Each number is 500 + 50 x the weight over the matrix's rms, rounded and kept within 0 to 999. Layers, rows and columns count from 0. Numbers have three digits each.

# layer 6 MLP down (transposed), 704x256, rms 0.0547, rows 174-188, columns 64-127
398528523482544565415406476511452456480489375447467586527480514465515547435623487578496589557532511391487533511424568430628541511532473551471481425480490473547434485552514464454530495504396411
504481549418452474451568497489608444487603590460419448532460495418459364538448519549438491553519453441437456459500482515485590484480513428560492446624473601464540476543435413460444480514557419
602602486577459583381404571542368348496587419501477498489464578469503511432412400518555460513460473483454459503479560431472566480444511538438484487504565528481509422500450564494501580531497525
454560560501468581551482447436460490527426473495409472477538609522557397550596472497523427524489545489425528536536464572389504615446520575555546437500462397535482527587535576525554612563445563
497474540517526556447418486490465480508507358468450520506485494537559478487404528479543463515504445430599571528544493453539459497552445562449432480498505511493414443456508591547488478494499558
485558452469523451411458480469539518480531500437501509547542522542427538492578459498527518482445494509460512573458503522461494516556508499572460450503534449545510494517499574483519511538478449
557494440480552528513464450572484526506511627478533471544478461450472565502473595549471580498472558481551491475499534406596552465420551456429412440479533431432395538519477406431413536457531552
492465491481490621480489466534568514438603536574466522459497498582498446495499591526477540452539470559551544520534374504515513547465487429477466549469458559482468477481473398497538456429446501
447508497531545544458551445457543512498422477408501479568541424468464481450456506362427480540578550505543438636465446538487492416463412461483459464481428467467465607530490500499398517514609544
515442382549615473561572388581596629448496511533462487554461375569468496382456433469553413441646473439458563576514436494481503438560488421577474551622522520548586470510435500411514520454491508
444456596431523502610517632652484506523593542500543558573509504504466644477475540568536549529563445539567438350445583457505528554463519561486586578523484567510457449410542559634469486475460501
509550503525431483499487455517424453483505497563423480459447467544470471525498394527494573500490469524516573520482566509488474501461475466525456493484495453457496516493523439446508421567421504
497584492496451470546566507556560528493477503506494461486577500504520506509506461528526542475417521488508376473477488550479486547494551521519446547519498518486538487470484510467473426545448570
533495421530518434503486512525441463507597503505422484472575440485561499500471527577487566502508435541508477453480399462474472484445461454502533428505451477572531420532450523494476484488441489
503513512526495467431567487483471506498468499501454448564579415475552533521477493492497416463550393574590489552530515535424438538407441505460519598541577533491415534460563505422455491463533471
# layer 6 MLP gate, 704x256, rms 0.0644, rows 175-188, columns 64-127
594540464559416545395473483458544541472538601492372527494519397505528454432468518474440463517408362404539477529556595474472494479541525449493513490633495577518515468438504393462531482595526537
506499583546390517566520440540505456469478570556447521430439482411493528480571493564526497545526483560516548465464486545516394545495520495521466457537506366472380401498510569578490569483478502
456593497481487536463499597483413464553574549492547483505539617453552554467486550577525438473452490500513398544546511485459543504556501493466577519464509510466454460494502445529531542488442553
433522465616532488552491554463530486514547441512584523439417577525547495502451519448516520585441475453504408471512477505477458446450469426479403468485559496497507446474542521497469520417580473
519424491555491540588446545512399505568484468487493493385472515551527406444534508504518535549470509541533508496480518496499544468421495475396455575519502496497526521466444511546431550441522478
548512561426455512558608480499499494507485519500544499607492546463550518429476526531543451484508443477478416483490462404569427544507567492492492526379422517579595587484470552608458471563443503
577486480531444550507476514497609467438531491482440527439490466546578440536555517509448550449513449615454525544522465488542524498561388386498503452460509555581568537483562438508519475425485528
522485516442466521422457448579472456547540501546568480494512512506506572490457395564439488503506480471461531453469521478599448435487628544563449453495567511536440391530512503478525509500583485
505511531482507458400478443484570387547488508466526514581559494539468459437556461584473454436421459467461416446459512472427419473541517520515478405412563553454386508569514414579473502471445446
465607517546456516625527610514442479506505541521531553523504511543498570418518492476499473539471367454530461408427467455504487565469538442525611547439476489396388438418589574608443447468405546
444489484512534489491494512537484484603516563487468508516502535527504494429529508551553545545515523542563532400504482474501532498530479556452450549489519524516426429532463529524448405448533445
581481491418445489459499505567558496501515509490420501543529439490517494503509518547519506446472507496493471507521530560467488493463530563564516543540463559510539407519455478531530455520525556
465573564416459526451530515542568491529497440462529562541459477535422478440451559466479519454492477488520455495449471470561458528573516522583536549489516561444523503549437504463535473464531457
457575544450507443468460544575453452510553434490469397586507416417485447474496466516528477418580455508544483456462569536465505530521526468583517474499479509525420538509543411476502566494471494
# layer 6 MLP up, 704x256, rms 0.0605, rows 175-188, columns 64-127
496486493348423551464514500530497474631567584503435543486522526402511444513527585489520494492569512457453461481536487444479532457497476549519503541561543546465584521567460421473598521480566377
537607499514499545393422509550419460495515488555506487464489555543448494463505442616594453533449530472467502464450575463532577471522534541504497516505522542512520379447479533499489611501461545
492510548471429571509524435408492483473448450490369500533455530554432437512563433455492487503518546482472562465522430568417468562478488488514495465478471473487487473530546601578557538572554490
463504528444492550427443476461515479518513430483442555484502437518508451513427517462537562480426520467549585517533423505568451481480455581464439521532480506521457392550499534520543483498523463
418525450464492462536508527561527524464516481417474458582545510501460452435595459512481574522511501506454545582406458484449536523502504519565462492487464428480514525506430518483478499508475420
556527478428484562557484469432535524430534558485516565584494488466526584491403533499517553416521503473533460557431517435563576533542524601472411462455511529458533534498482502437449531545420557
560476491496472527489568456498524489508562527570542564492517491609513388468435557468494569444476506568612470513597525465555490456479477432436505527547464624367547545517473559601467459480444522
510530465509497552419546428568575509553437497423551465593587490488457550408465450450444509504526459497460498588483550543444467449485490428485444458541466484463444564473557507502429528507597484
520430413509520487500491437564648528426438485492508518641470336526406484411533440497587433431542425441550468532467446516434490496610511394647518527557516542494445431628539483380500548498481484
468431644438496532412519580558482543467480462423567532477564443506571448595441542581475527577621536565450465426458643464438489451384573587540436504520510569583535432558447450495583447481575439
547511479505466483460488456516449477494566535548409466439484466518535530495475457510471576511497513480507537463472527533550477508567441541550404526454475482466515514499533452425541429529419542
506504497563522461468540491465502524422536444524448532477524563557510547469527566520484539577534441429510556517460435482564438465562512494435457483483508509529475488485483478568516476442487469
573564589534518496477486527410492480502556482457488499531464509503507553519491567553433522483577479555469440498505373484500462517576480500542514394545495495522537434484490518380523494427410514
425503490548433442413512603529487424512522445421549563502500475496458472530502536426585504454480482511508432572549491539447353521467495600494486576523554549489423511377506542500507455549465474